{
  "d_model": 128,
  "activation": "swiglu",
  "init_std_o": 0.0144,
  "init_std_down": 0.00911,
  "beta1": 0.95,
  "warmup_steps": 200,
  "decay_shape": "pow"
}
Each number is 128 + 32 x the weight over its row's rms, rounded and kept within 0 to 255. Layers, rows and columns count from 0. Numbers have three digits each. The size before them is the row's rms in percent of the matrix's.

# layer 2 attention output, 128x128, rms 0.202, rows 51-101, columns 0-127
093:118129083075157151114162130112174094126125122110085129135165138156173124122088138114093096125102171116163123119113131123187162116099214176193130128083115113120090167165118187138128156118131091167069198149104117118166099131148138128089125140120145118165137117097139071189134131125078142111144155069105069096133220195101124111100097123160173142133176124113131206162162177113128164133143
105:131091133163149115089125169169186167145138102152075099136147130143167147116109160119145167180113078124166059070143129140084176108147180133151115096115091111104168142150158152073105140112107169140174131119190197180104170152145106135146100102129144127161179087133116125145127188093102099134110113120081167034142132152168134155116157145159061121073118155075085091128105109101120178140099
101:081127149114122126112085077098101140164084125128152132145141120162120103143110157129162194152132173101108096125172140162189154169165152177141164129081150143133079146135110095209160131076072109175139114185039115143131150107141174116092165146134115112095143140094104175198141139101121121147099119124072134149090088085139148120132127043059111126111103115139123079062099142118175110103103
104:169164165116072186131102126152096124136091135132079074148097135172149098130040099097153138146120097075062084190106140140125089187154076181126162132164069087144114147159195165162121141117121111125129094110046084142107124122199105151090105134146140094101146147115114132067107093163114130126126119099169162139137126102152067161105132157110094100115143082095169119116126111166099118091135
118:112110096128126149096126126133152108127173114134075085142104147107077167135173150162102147129135189216128185101151167137097156061150152000135105167158093132088178153112141131170092147116082067107160131153116103074148130140124126091141133134119143124122163117123138148092060098104167112138143122177118134162145081167076169155172098152128086060141142119158113124103120104160152113149173
089:125102165100151087130087116129137081090088129187116150120131090103147153094116116151079137098189121176114143090184089131057117077132117125123022127143100166126105155086119124169166162113201077137140134203077151106116184123139135143129103145108131090147147097104098095166123112097113104145158096087051144102117106094121110149124117121146162110121089129151090108216131159158136075158118
095:122122169133129138090125119151091139117124137091125115128137150108123113075132142066128102140129103116142162085142144149140118149131117104136192106139096163103110103141050107075200111111149172128188149131114119183063123119183081187107103058184132132122127142123175085142125150106112094127155079150133150109132148139114129196126143136178147114094170087153200025150084091106115149210139
118:161155116080100156121184143119124094078133112147166160116131177120170115102151190121066131140114111110111171117145086166128071107134169178131150092102141154059206106138114109120152158105111123135181183149145129108110102144113186160122144097115161169161056117141130177200095118179131196162100111139130109082063154114115085105132172172159107098146138161127126104120117069165075141145150
103:076088146107112109082103145128174110133147199139116143130105108110137060133066126106174101120155189094141157131143239214107140165167164135056090109137134061148204100152084167116146126147112148119110106133093133165110154139144135187145117154099123147106170110164154167162166156149150106112143117103135174162113147120150135096051141116098126166107172130139112112095080111093144111131143
105:113140147087138131160078122101150151089133124156150070121100100134120168118100159159104117149135150120144121089089163209126149146105197076101093137168177157140083072108135107141124125085152103114128148139102106152133137209104101132163116166125165174047086111112138078087097170083121183108137116132126139175110099130080183132152093112102064109114140115096144082165147130048198162144111
098:115143150148147079100173074085116160151071120105088090099096124099081143126124121122138142127095123039092151108130166137133177109155127134094181120156234162184141122151100127144129126068108139100134111110133134211112105195145098111115143116146076135153121082104138179137099179127123133161184149121130151117089114181078179128140124082069120166166176116160096100125152093108160163098116
112:097142204123097109180119110150118129085174114128135135169119115208110124147104162115189102200129112183062117132156111129102079172209103062134118133094083142143074140130111165110137095124117159111120113134131075156124093143188175164150132108166131186143140109110121150089114144102143095067128131107116096143152128155138040099151097106135088202104136112165135109102116148174129086137162
115:150098097125153150044160183077144099102143150131175150131131104174148115105153080142127131122132128156092132064105141119139160085129150081131140106153098110138064108170177076202145097133113064093092125093149174061146190082210142135177135125107136119075130132129178099114097143133117109107182177156166134112114107101105103182101078163148147155121138108125162093157107165116127165112085
089:117131089126112142108138086145158130143095127082127164147078137117110163153073075110158104122125137169118157079128047141233135116193128164144101180080123164122160184061092132173129155118148163089163109123122137154104122137089132115135111173153119068097129135121060158105106176166103133139189106153155145129172112134102167161190115127076140160131185127126125154159087124083085173099119
085:131106152119142140129157126144104110086024191102126130118142113156102141098136168149130076115151085149116170041102137147113100172100146203112167143118134055136096207124150129152111092184125127106114134118170148146130110111152126083147090113163197143138109132118112079040107092157118163122144185113137116137126140132108151140153182136079133097151107167110158090136201152165082155110153
109:084155139139141083105144118143125143140090134149125120107113136078113084114122102106157135187121177114064111081182130105156072103070116170133132087144121171121173124214139113105122155098138141156106121104098114196115125191142154138147135112147083141111098167115133144183153132075125062133163116095134192141079129172138095090138158152179061198105182158086091109111082122069138116144094
080:119129130130145116137107089149097120105141089125182114121156141101154129168142115111148175094144076183171139159140114143114095220170126110169158134159143122059106024121139130191117100060221118138115137050166157078128163160130211120133113094092103154156150129163099156107115131125122177106121085094159131110155190117094099098152133109134145156132112091137085115134128099134097130113086
084:154086163150151110112074144101153102129088141086139133103160145093113112121153132111072122186132138171080087141103066131153158051158092124122176097127104165165213131128127141166083174132147147119063126086186124133098112192126136115158093114146110156134106129079115151138152133075100150117120152153120140100114147076142163130162152169135122059150141135178228078151137133067103165128106
094:130096112115156144138148151161117143131153126155131143088111164190119125105116131138081135137135151116106122112149128095163089107089112112145067091107143229103029175114167134112089112168119058089146128114122092187160142193096154139129133042101150077133141158178148175079134115092091112112146145088121153109123097115115158140136095143145149135181124113106114117072135143144144137229188
100:133118085123103133175149147119115134131127140114083161110115117112081151141147127149170167149104154140184129137158083114059147134128188112173184158157207109165101207110114130123100075071051159110123122092110108104130147130110160123085124150145118113111159125210149143143210148115142135066146143112167121185084123099121127098134181160143140123137137128073085087048143094149117121082175
088:113097114117123110199059169110103153135136136092126159150091129176185153143127071126046105155148159170104103131168098178123127169137114051147184096117160128092142044163127111198158148151113143132105163125116175147078129073127108122144106117117096139127126098148121130156096172114160087148178185058119095153153136117154129113107131147161086185088170108141087122103137114064131101124154
094:162102097133132097080113125133103165124148126103178104144134122130171092123078132175133101132155047119131147135156142179104106123141146151126132173148122106126141110156107212193118108167142166055130070161165141059145104162121152184167167116156139106151134170080140163136141192125110165128171197139096163124147143059116134123180075082168070174130128158170111099132127158128146111068120
095:112116134133055110131107140132145148089120114100175127178167151105146188137132109180090122099120160115138104223170109197127095131023179081107175124119117127142145131046123140118082116175130166145102126113119134168181126141148126073108140142143152138106140113130038155133122193159140148115125132147181145155136079155155100142148094150096146135093150140102098210089117134135102168120114
086:122151145156150161152148127140106153121132119133106117163148145134110166155156184099074109104147166099180034143144111147146094136077120116064131159106104139118092079172109121164190176114206120150147111127175162112152157120078097102164198110120157147114110110154109162141136164125149174187068167155151042124134157093125131159118135109117135075132156153176086146078068158101134147163169
110:133127159102118149081136101102126132120124111126135100134150077126111116092202175154140094140119137153079209112099152151093138146086104087146151141185137111174145075235155054081122148167102140157154144169124137142135077138056162085124102121170113142114110101144109152167116094111159121196117154086104099155097109131098134069143159085152136104160108059143109072179127122175110138123103
107:189128152124149133128132153110073070114106147085142147156135149109079099152146100103135107137158127112064104148122081167073109142168133129106169117134061141078221137087112108149158074124102102076150098106138165135101145183163125125142114147200090135126109126075107113118102129087084154203125163080120140110147107124133099067107158196092076138154156155127180106176157140149166119168092
093:127124160131131145154117137163130109141171148070192069100104150119112168118164133128110178158130093097041177126100152152147118141127135114126107074177186156097210092069109065140139056136130140108161132122134148142159128077128174150076142098149152152106094068149102171133085163130119146149190106216108113084127129171172103101126159153124151103123140127142100102145159181105135107081111
082:095108138148117098153125118139089089114103126140194183166110130138086110136112092130110136127111096139128107049117159095146150145130148134192145116101129135164115154091138150140126172144117091105123110207083032093139122127140164195132102103122144138121090114123131071087074090100080158116167135131078052161124160127061195080095139149122112055119076116151116180132144121126140194105144
110:117141125126088145136117104126167175173137083155137101124149137167133143141139154089138083192144178152145169144146157124206122141086086082164167114122148145164099102135196115104124083179123131178168194127142128124151137140149133086099120109188141127090168067092141091116153113099149084180116067094173106151121170134106122132115160088089099125082127106186200101154111122150159124163038
091:161130097153178104076128139101120063135142127135100126104182108157110123088132097149100163100157144109154075123080172139086189139155104129162071176158133063198114175133166100175141148113219075132151080129164132145145148101094117175078131129145078123080146139124107122119140106100131150118126140143152086063105090101198201132073131108172145181165116105127107131140122151137110137150164
104:115069118119130146080182111125138104150121163089117146097121135101153147120094113146128138139122145142165117141088122083165122119150143109085113120086225107119162107163148121104120135139101124119109135154128105125099172136121085160100149156085050073144094103077039171141165125164086125036102060097109096149089151101100118113127142109146157172124204154121112186058138144174157167098163
103:127127145142202135163123123149148176156154101135186139108107141187157156163118121150146140138144120147117140000094149108157099140135081091166143163085167150143097125078126145099072082125145102085115147138131162136152160179097140162139159145126141134124132176121119116130136088095180161092107114175148158095123132106053171096088124137090077103097111176094160165112169132126141085075184
099:146133174110102097143114141150133155131146095121166129119145140108063145161131117155108176129103105140106199095116118135115120125058108119153126127101138131085211178131087143167120181095106156051143175120178127091125139149143160152079181101124197194114198085120082114152146176094115081152189082167124119112108146123115129120111157116131127096125138034192135102134142155107163153172112
094:139147178131085173126104118083168183113121119183119105107124098118121140131095125088151080157165079146081105152165150195107147124096106148136089080108097217169149136134133154141135132125044121117093158143107185121101181125157068146143144200133159097117157164087177104117080118186101126137111131091120113102165129152189153161170137168089121167137178098123165114149126084145120145193110
097:120108113104099099158165142107124103086162102146195146111134114133159175146143181099118083113136105157113118182190075064120178168166116122119081114140061157047136070091119121078173134146125106119134149162116168130166110137125039093153119162136133109166117137121151139171085135177106101105105140116165192092117121108065149204169145159145128117120131111113123122127093157095063163094144
113:099110180126114123140066136087138141180142115150104117150135132116136116132092121149135165184159121213132118129128085092095162117126117092160102137120124127132126117132108117174075131119097109129157107087057168065096159197111156108125138090126131138084185108161131097151145073151174157090147097163136145077229158102083124166119105099208112166128195121145075144118130171145126115163185
098:162170089170172116113084114082180082139092140150125128137160143128114117164163135089122099104160094108156015053184088127128129092122116145121173167156125086147184165072096108129156135174158081100111125102110122078121149157125118151159130140143171149121158129143155150144102072119149124153108165085145098162096175088117158187101149148184097115153108041165093147068138130139127115119131
106:098106137113116065164148155134097107138098168084090112089089153091153075120140130113196166141129210134157149121172075122094105177132128148063144129174143160117102080098084094101130086124081039129107124129118137153115177080121128127110163182096130172139152140162120159080165083115129084120143095148115076142065118112164086123113145106056084123129087139160105154092118108116125130176167
085:093150127123117126137142161131150153154142121109080142111148107122150124153171069162106105132138129091108143147129136146206167059141152166130070186122130156121111155173089134135157111165134209172089136074138080125201180168130113133135087130149149136099156115114106093122144116139167132170120106080198121168157075143070121069175094144163088078156142109124197186121090101139095108180115
100:099123165164139166164128171159109118112115049140117107151167104154077190165097125139157166145127156101080169111119136115109169153232115130144140098138076127133102117093113154077183122091109076133125098176094143122146171168075132147125122158126133070101143126131185107132191147180140099117123191146091197124133186117067146129144083136080135094144129157126113105112140096106093140194117
102:109116138182107116107144158092126126130100097130095093116087137088123072111090102118162140127125142124141029130104161140137124135121163090143122134128162106149065100200167213151101090150148099124095129135182093111132188150119106137110112158090152087145136083142091129158088127145093146110147113094110096177151186101148031144176105112084150137172180156151045098117127168132124107159078
095:105062137093092101192115092150104109126105134127147160158098164134162092117090165140090139100155116132133159124155156128167153147159072133176152125123111160089162124118151146145132130140093085138127185088094137151103156106131070070108170124094164120062150124141069109107194123071135106125129175099113155061147106106145168136192126080053162140120097117113133206150148139144219102154154
100:142105093121107156153120175203170160146145177129100133118159166110128062134155197141115094085098135110116164159102111125065101084092110155117108145147079092131153124181127078112183112113132108112183087110108159151055138094155078113108135097153126142107089071155123201079088122108134139106099095100123086127133145143183120141087108096153106073076103041122118142093133143121165129081144
089:098130106135145150113103140095143053105151072125106105160145129157139134148114107071131129124097141183149123153118147122165174128182165132091093092198129077102111114112071156138155130157081152118127149113145094138157136162158170132152120166146094129142196125094118088111119137090043072139114138105134050176134107122087141062092068170064109156161112138132177155193117186099126131153086
116:149072136163147093145108213140110147166101132143107159126121108101130101116126106093149138116110122150113134106140115146096116144110115081107126117091142127110137088142111098140215126138134166145096150139050155098144167166166172143139080138086144226087175100110128142194136123101101091083145123106107155156148104148092100050130080092054136152057169169100098116155101142093077181149108
096:127147076122129099121142129100140126158163165047095155136130153127161103117080180137150103154157132093206109110149141071089136130100081122097133104109136150160116102149172215071147103133036113118057092169086104107129113150126134171081093129169118131128120116147158134170152143160121161124137162136075110179148212114092113114122189122118131152131085134112147135111176103187064149120152
123:151104094117150123109168144111132131135165146164188122197176118126168155130112145180118136086088141195169116119103078059137134131113151099103102132195053075157125092124110138142110099117139126112171138177132090087131112102150181114125139110142150139120163111137122110143140163082115151180196154043091098135143178088127076089151063160114061143087138156080103136086127179113137142105143
096:154132139206110182183122104158095136117151124124177105117155111108138108148125177115120119099142092083055064139111100097148106103122089081122121134104155167116154104126068202157117154105099127145093103108142131102111175082108164151119114127121134126030141160143112123156194142137133158144111125128116058128100134051164109152081112125124098055098159125196110099097087090146094161092084
100:143108138164155124079098107136148151065095105145170133092128062133158149115143121150127174119145146103080165096128237129147066017165170148156134087100152159135135085104108058144129144057119114076167159097174150116105150144168178120130122138133119075143109183130114149109131135092118152104137074101165111126124118122092097090107131161097117114148119067110098155107140140124157061151138
096:123150130099133122131174198123160134166102171146112155114122135152152144072166071149134120161128133082142228144136184057135140131099138120128173134114100148125141088091124100149151180075123083065120121130146169127165150128088144136119096105084153167121147141177137144216181029139128127154149125135206164086134112120141126108111143103138170148119148092098097159098090090181140157158116
086:164123154124154108146154074141150158124128129125055130131127059096156197118124163146093116078188147121121126150148113132166137155129114120122096188092135148203126126122129137126110158116227088086119132105114109157145085088129040104099129119150131119094108092240102132118129142165145152125120154135168128143141062175131120168066166111153141094146153107124054160133149153166095155121156